python train.py --positions="learned" --beta2=0.99 --steps=4911 --dataset="wikipedia_en"
Each number is 128 + 24 x the weight over its row's rms, rounded and kept within 0 to 255. Layers, rows and columns count from 0. Numbers have three digits each. The size before them is the row's rms in percent of the matrix's.

# o: layer 2 attention output (transposed), 672x448, rms 0.0676, rows 399-415,431-447,463-479, columns 128-191
# v: layer 2 attention value, 224x448, rms 0.0775, rows 144-159, columns 128-191
# q: layer 2 attention query, 672x448, rms 0.0684, rows 480-486,512-518,544-549, columns 128-191
# k: layer 2 attention key, 224x448, rms 0.0589, rows 160-165, columns 128-191
o399 124:124109108095140141180137133149101152123141146093101160146165082137124073103151123112118108125088116131082145098128138112152114153081131129120140104114154139128138075128102134137122125119161130
o431 111:107103113121090099143131154118104090102126094157130143143115100164109119190135112131128106122167149117096141090146118141089091146084132105145128133079126113135114175114129087100110154119105116
o463 123:147189138144156125141180096132115168110129118142125129112115135111118127138176106143130108124139163124124112130120121082131130112142100159141143132147113093139135169137144150139151118161104136
v144 135:148118122128094114141154124137125150130178146101073145090117143096137096096084167129128122147136153124153141132109108086146153174162113130100130175114133114119114146146115144101139138108141105
o400 123:136078130131176139077123143150149125164087137137168125130139117165130155113157111078096101134150117163113129136164169169147117114120144089162097090117121160104136131107125100115165112122124082
o432 108:098125147129134151169172175143147137129100134132175132135102142145096122127122140138143090141110110124113143147105135160156129167126142105152160107144137143134126115116172122117128158137119107
o464 122:131112171107139120110151075140136105140095122183143111164135123126155166169164101151150152095133141145096124086137170130118131145138154163085141111106116124105067088109133114159098146166135125
v145 135:153136126120110117109103172141163075148072120139090150121123145150133157138125108121156127095169127149109143154109135164168121127099104141182161162144145122153168155117120098158164136118110147
o401 124:140108136139193111120111137104135138160162158120162134150113129117116126104126096087151152162095158145156152118165147102145163112126128121105121074091149165133118127114128148150108103133131143
o433 114:100125170121172164134105128112116147096112130107138143156152098078137099136100124170114127159111095145125128127140135126110134135169103110153101094110114090167097112152102190099136126128140124
o465 128:124105167131162097096113116131159141120160159138165138127094130159138144097093175169125165110130131115099121143138141057123128113119131108089089125148121108109106116167175137137131102162106129
v146 139:150142132199099114132171129132128147165183110118138126140130097166095130088125100134096081174119139089120138095101121104124102155133123134152108090121177181136104178123130117086107137156116099
o402 123:130055116109152135102107172146138138063127125138151081156102152098158150173122143112145186133111124143119102147120103120109129106103172107118162114110078117127120127125152104147149156137160157
o434 099:111119167098155115112170125154136140102151131139128129149114131162114113153137114095141133116107151147141177099134096117125135150114104147150128127114110085137147131146132112114106135126164111
o466 127:106139113100138123152124135155111108146097105141108179094099117104151162160119175133087094099148147159145096130133145134132125121140111110124144121149107112078098102129130141148138128135129135
v147 135:153132128148165098143150156075100166117116108139146168120162136142105127103184123130123110116123149107128114132155148172097086117135101129151121140116124161153114117113125147108159106148091105
o403 132:138094143122160156132113154126147093116111104134108077130133108112166081126146160073130158153106127127112119071082132119148171157124119099134113117096183122133129105145177139132149142107134148
o435 111:117107131119118166132102121145159110097106137122131091109118143103178153162094112108111142151119110136188151134138137108151153128167180147153121110148161119099156096137120134094168102149110167
o467 118:064149150129154144142156092150155107157129159128157121126126090141116123117101102102153158130107128136152113155110089117147154146119106123093129127113150122096119173094106125177133128154171076
v148 136:132127146138146157143120126138121131109119103175088175115086115104145131102158182134146151130135120142111134124102139122137117131159153103113130099119146142139120151135094128102149117064118167
o404 123:112132132121063094131127131131089092137133127119144114097115102144133158145124127157130156114086134169131112139103096116135160155150114134128113142133126132102099135166133112160069112149119103
o436 122:132098145087153146138137146120108117138143142134144103106170122151144163158136084114158112184132151140179123122113120107146123150125115149152105152141157120136153091115161171118129125140096121
o468 131:098182131131106148097155139151157175157128139105175094166147162131140108079136097132097182143151089079110154122136142155125143123095116139091152121096139135136098118123148116130082163127108139
v149 130:145120155134125141216133149133125107156142120101121137089117119173141133150076152097105094129137124150157136156122135115135137124096112164177127119165094128113103111120135105120141121074145145
o405 123:130125103101079101090101130190120146120135148116115132128127172115137128128145170090136115137140134131093095130114107124118111148135105149088129115067137120155107146116104133091133140172153089
o437 106:162073143099120144143128167161123141077123148099089143101105130096119110097111123153151123124117140135116116108143086139182145096126177069073137134106125094145154116134128184108117100129196093
o469 122:097127100121130149151089111144139158130081111141100155150139120151139166128172163132149130073135112121157165089144130122149134127160094124063150111137152128109145109130133146110120158106077124
v150 130:136131142103169184158127144124130103126134162145135098120158151111135114111141093156105128160092095127123125122154106133138071108142100130176147109154107138110160112097098126152132115134088144
o406 134:156146099102059111124112118122141115089075096117193128117064118172129166149096169148122126099160117116133139152114112119135131103157118100076102149132151147146101143139121115089088109139158115
o438 104:118135159150096107126073113135099091107156127118121141163134122098171079129138158092150127099092107104100129092116163162113134075142157164148140113160133126159158082156104133123099115120110132
o470 120:118131130154151117115110163166126123156078136145123140135137136107134156155096112119109098136182158115099121129140109103173128156106125150098133117144121119090148138134172136166135125125129140
v151 131:137141163099137125165107100155089083140146145150079110132133104122101162169171111131139100142131113110100158122159118124127167124147147100166128122107094158098154116118128082122153158120133101
o407 117:144132134148103146092153111092152087133118164128101111110120088148161108084119155147121177142158164097131126150136097148157117103114132171101095141157180130135136167192174097136058100141126189
o439 115:100133119167126140102175103134147154129123138152154107151132126110152109078129180124090148121151136117111112129139122120187169104121102115104125121168155098143108156108107148124104104151130093
o471 124:123145085167128108165169098093119162134098121137134141123136130137133118132152129166119132099107182138167139116123123103115072123142083138116076107087157160156110129074145117106123162133142145
v152 141:134134108128135109134085085157130135147097139154146127110096142126131097133150137152113157143206137075135133086135136072131131124069156122132091120129120156171145139152105109091082159102125151
o408 138:088133140132161120136165135070165146094180158075088125110157127134141120114099147114123144113098107136130135131144131132093112164137153130140153122087116104123112141156133134118123142108118157
o440 105:141126085090163087122110135133147118115129124121126132121138109102101149121165119164182131125092113129135122130117133137112166131144116160095138123156159131132133116109112122144054127133143114
o472 133:157084140094136125133113163083120159124122124135121134131169109149129121143114124134157133111146145116131114131112168136120135138124143111123126129131097146112113090138142134107157154113123129
v153 137:150130123144149132127143123131128143167139091113140168134104116126161092109123095095134152090092152123120074092155119147131160113137125157143176113107118126113142087143127151144124109138133080
o409 122:092156146159097153126134135102123118113128176106122150082170161138102163158149126128097110163080170151146167150094122129141129137125115140140118142143176082120122131128158121143127129149121130
o441 112:131110191061105135110134129095150133106146118170098098124107125084145119121136136148103128097123143113105139147132110174150128135150154084119089107125116121082116134144131137132105132136144184
o473 135:102144094109134103075115149134155168138131161097076129150103112127121133150121123146131157225145142111108138128138136110117157147122136135107093099138112133167108154086103135131091151116098115
v154 137:150090116123127108113125127141075113157110144124142135112154131072138082140133128120180201183142114095134120153122153192131110119137131120145151141114140169149086129166124146108139124113130129
o410 132:131148118134127145145124145124145119126144136114146146096133119139129143121111129108101071130082100158128122114077166100106123138164119127122126120123135107093147075137132096143162148111101179
o442 114:101109108162118131136180131125167128137147130132107138148143137111155144114173070115078117110152099132133152121186081114113126105113116160126142135093117127138151142099111083128143153123145139
o474 133:118139122126153161121138116123122136104167104150107097130102157156053142174131138179146081135103174143103161166109156130129121138133128121117093120142138140112118120125120156140124112143159158
v155 133:135101163131131112102174144131124134103121166103168152135109092102113123122118103170156150088164139161164129098126137118132102145107166165107181136143148104150103148133080145123127114074148141
o411 135:080158155145192089141117109105160106129109104172100134120142106149096138144152111148136121143103099082150132141134113146135165131124104114184064132139152118105110130108151100099163126166207082
o443 103:112170092145129169156090148154133156151128096066105123124139153136171167158137138151099135095164121148139070134168152149146104081150104136117116101120150136131138167101138152109172153157139135
o475 129:125129103128147158128141133076138108118165092172097132139142145160103136087122124115153116141174155130097130146133172149098124147141131181098135104177124145156112117142104132128147119122111120
v156 132:088114127164165168130146107156128134104124133138134139151094168129100108131149107165092159143144137137122134100118157115136145137135103084115117110137164126078151093131141114123155152152064147
o412 119:142113111098125112102119143097167164095163123075139125129126131174135110160119157115151143104110072143113170141135135134160070129116148116114113115113144130122098139113142097110147123122160156
o444 116:158096130119100131152129135181116076131145132128128112124122129156132116121153149136137134154099136129145124158117137126116085124146181120113142153114136140155130103067100193127110152141157148
o476 139:113141125150093075108135154134110162156118132127111093054101140132218137084075104094098108099148145105123088116141160144135147117144075146128095133128118130124082159163148143119083098100121154
v157 137:171136154126137132158121142107097163128186138115130091105134156144100124139093130120115163142143132140110140112118131124151115156116101137115102128144117181127100110095137111139118107091118169
o413 130:121150149087134118100105147146126136146120130155087171185101132145119126137149116141164100085131104131132149137124096129091119120138122110138181133128135141103129104159123113126131109131147104
o445 108:132138122100142128150144115133131137087110151142085101134137109108160099130137110136109129131089145114112134095136054122110127109157136141125109128177131108102115124138135127108091111146121110
o477 131:112083135161084125126067095117106084140121115137120130079117115167108126089147105153145116129160131112152118156104110178133106083129131110152109082073145127139140164157123153112151156140158122
v158 129:130118114148140150117078105150163104180122122129187151130163146112096123156150135139097130145090140104100067111135111153153125108143084190111175096104163154147137154157148117135106132105078098
o414 133:125127134135102127166122149096115109091127122126098093130110154148139116133119109175154127112148098125114150117109169122091102126100180112159096154162120176112156115089166162146120138116120128
o446 107:105140152110091137119112121117132090109108106138104174100121138161126136106141131103162101115133105154159175114132134151153132134122143097121125145137121085119150101142180091165128125152125151
o478 124:104127100115166125114170130117101132150147140131121169136111108144140110128083138134162149134127129180140138159114103090101092115136108107137115135135123135133145148134085097110171107129144105
v159 137:110133098146155111115101146115118129133101171126176123134143127120103131116122146103125147137110166178070146149122107170116130157109104133094121148156147189137104139141118163099104118116161137
o415 129:141120125139092139125167108127132148162143124131112139083111155090129138098079143128121088146133118083148081104148168129154113124124153132133151096118096096139121128129119127138153137143123104
o447 108:132164116121161095139097138146148160129171122106114172118112152126149132149096093134142091126101122143115149107122121119106149139114150126136134123139127138125108156112135109113121129087120131
o479 119:151152136137127148126126098081163138083156115124143119102089147129152159112107155157140111133119104141172135116116186072155116119179119127113152152131128132167122092099084121132129159074083126
q480 107:141169127097131133108132117152145118095110127119104098104165144131146129105136138124104112127135106124133165125103145182138128087106156156064100127091158121095097136094109108118118154141193138
q512 111:150126103131100135138085136105150106180164160121141132110155130149105126144092110141111137192144130138118115118096194120162160133126100181127108118095161116133095138112111148133095143146131156
q544 105:158173124135154144181122089110148114156123124105112109132168117086129159117123143162092128136126148124135137104129113121102179157154148089115176085119046118128141114106104130150105109112125132
k160 116:137139130137149100157104152110167093108128152152134115134148145107140124155114096098105112135098145151133119109139124093106172116149090111101129149159138139123119103129151115131119082156165149
q481 115:184120100094120126150154107107069139158117137168171150125125106090156075146143078128111135096107125178125134121124139109103144120117163137093085150072142117137109147176104182113097136148109102
q513 104:148124117064149086156090132092097131155161114100139112134112155130097103112109107101145162121128102108133112132123127128141109134140133148122123168132147098154090141088092132096139120152148144
q545 098:136163094123134114142148121115144150097158142112128124115111121151126116152095176106112107108133158156117145137084106133118160176105114125110175153134092135079110152152130118091132165121149088
k161 102:132121152177160114133146115151121113097123138125155134122133089161111121138149112136158112103150115136175148168120133141102166109131118126163092128171127132158158163096156102114147125152186157
q482 113:146148145179141122109106158134164118148136128154153152138121126129114164126135155137104132113145126110101112143127089137118112129137102153106129137125113127085161150129078156140127140116100116
q514 108:189154109125136112125131116087099122144107099134142161131112117150147090135128108131140161095100106116110111134166144159127142137175177125115118158117091153126095092113093139102111134112102103
q546 101:147118090118163122107106127126113129105128104120061066135100136116111142104099143110135131112128080109090159097141121150129117073110124172123135085121115125106107127139102135158119108144137110
k162 115:115150128131100131109100125096126088104141099137153156143159112141084134148105152183135139179126143139102148105162105130112105127143123103100125135135115111127115095124129142147116127137118110
q483 105:161116144134129131120118150087144118100126127121128146100112153114151123124074126120139143122127188139119121129149099113138150112157169138084143118125125105168113129136124141130097135120129135
q515 106:097129160137127152141099105129118130133098171117140170193117135137125103135152123148122127131150122112139127084148121071133181163126120165155098153149125144118119112104166140136102120168116117
q547 090:136180150142100140149130127109120115141106110144135148105108086139115084111126086123120098104144107155179138122165095115100124146137135124119152129096162133119118128131165128189149095152098129
k163 115:148139135137071120117158151102121130117148111075114148100140106129151157127185111123087139120115145109105101108135193190130136138125109110133131108133130098080173079098141140149159182138106133
q484 109:105094131112154113144137150121132104090125151147101110148125137100121116122123113136140124107082139107138117143100157127121094185155120116128058119145110118170133127122117144126102140132085121
q516 115:106126151123151094103110145119105159105123120135125142108109122125090079136108108138140087105144124105103135134093091150129100142106191165128118101168162094153110122106118148118144144106110124
q548 099:136136144150142112168096109151113128134103111138126122098136102077145164104141143118130094155139142112147090127107109138153165140135149105101113111160087129127163106103127111164143109135151082
k164 112:140126153092138156137125124125129135140096149090140173184141105103114134136139121103125166114155180102072123118131095106079147136138121135122130115139137144084118091118149140131128087151132090
q485 108:131107101155127121137113142113177142098154141145084076095127092130114103115109140162169136118107107127126089179183127103140101137129136139146142161144129152136161145132093126119135102134104096
q517 106:171118099133157152114154142117153158097151191166085140115112121127137098114143132128123162149124126119106109122173123153093049104160175133163129119168133112104177137165139147130106142161123136
q549 108:133134175110133170121112106131103114115114107133144168116105142100124144166140139130103084151153086162132166127097114190162147133156116133120098123148128133094116150128060115115130129133138131
k165 117:149142140111139150121147100121097134164167117118123132160130110128145145139155150086082126104176110121111120122112103077155137117118096108133145099155128151116157137139134140112146143147180124
q486 113:097146128088132106118141086139145166090156147147125153148125136118174102135140135136126120168127115113155101126124152111106140147093149131143136135130130088112119140116115137123118114112153112
q518 109:152150088107126121119168139138123117165174089101143121158139164133124130152116125111147162102116158154096121112130123171129104088129127155141175095116148107130141121149116120084122146124118130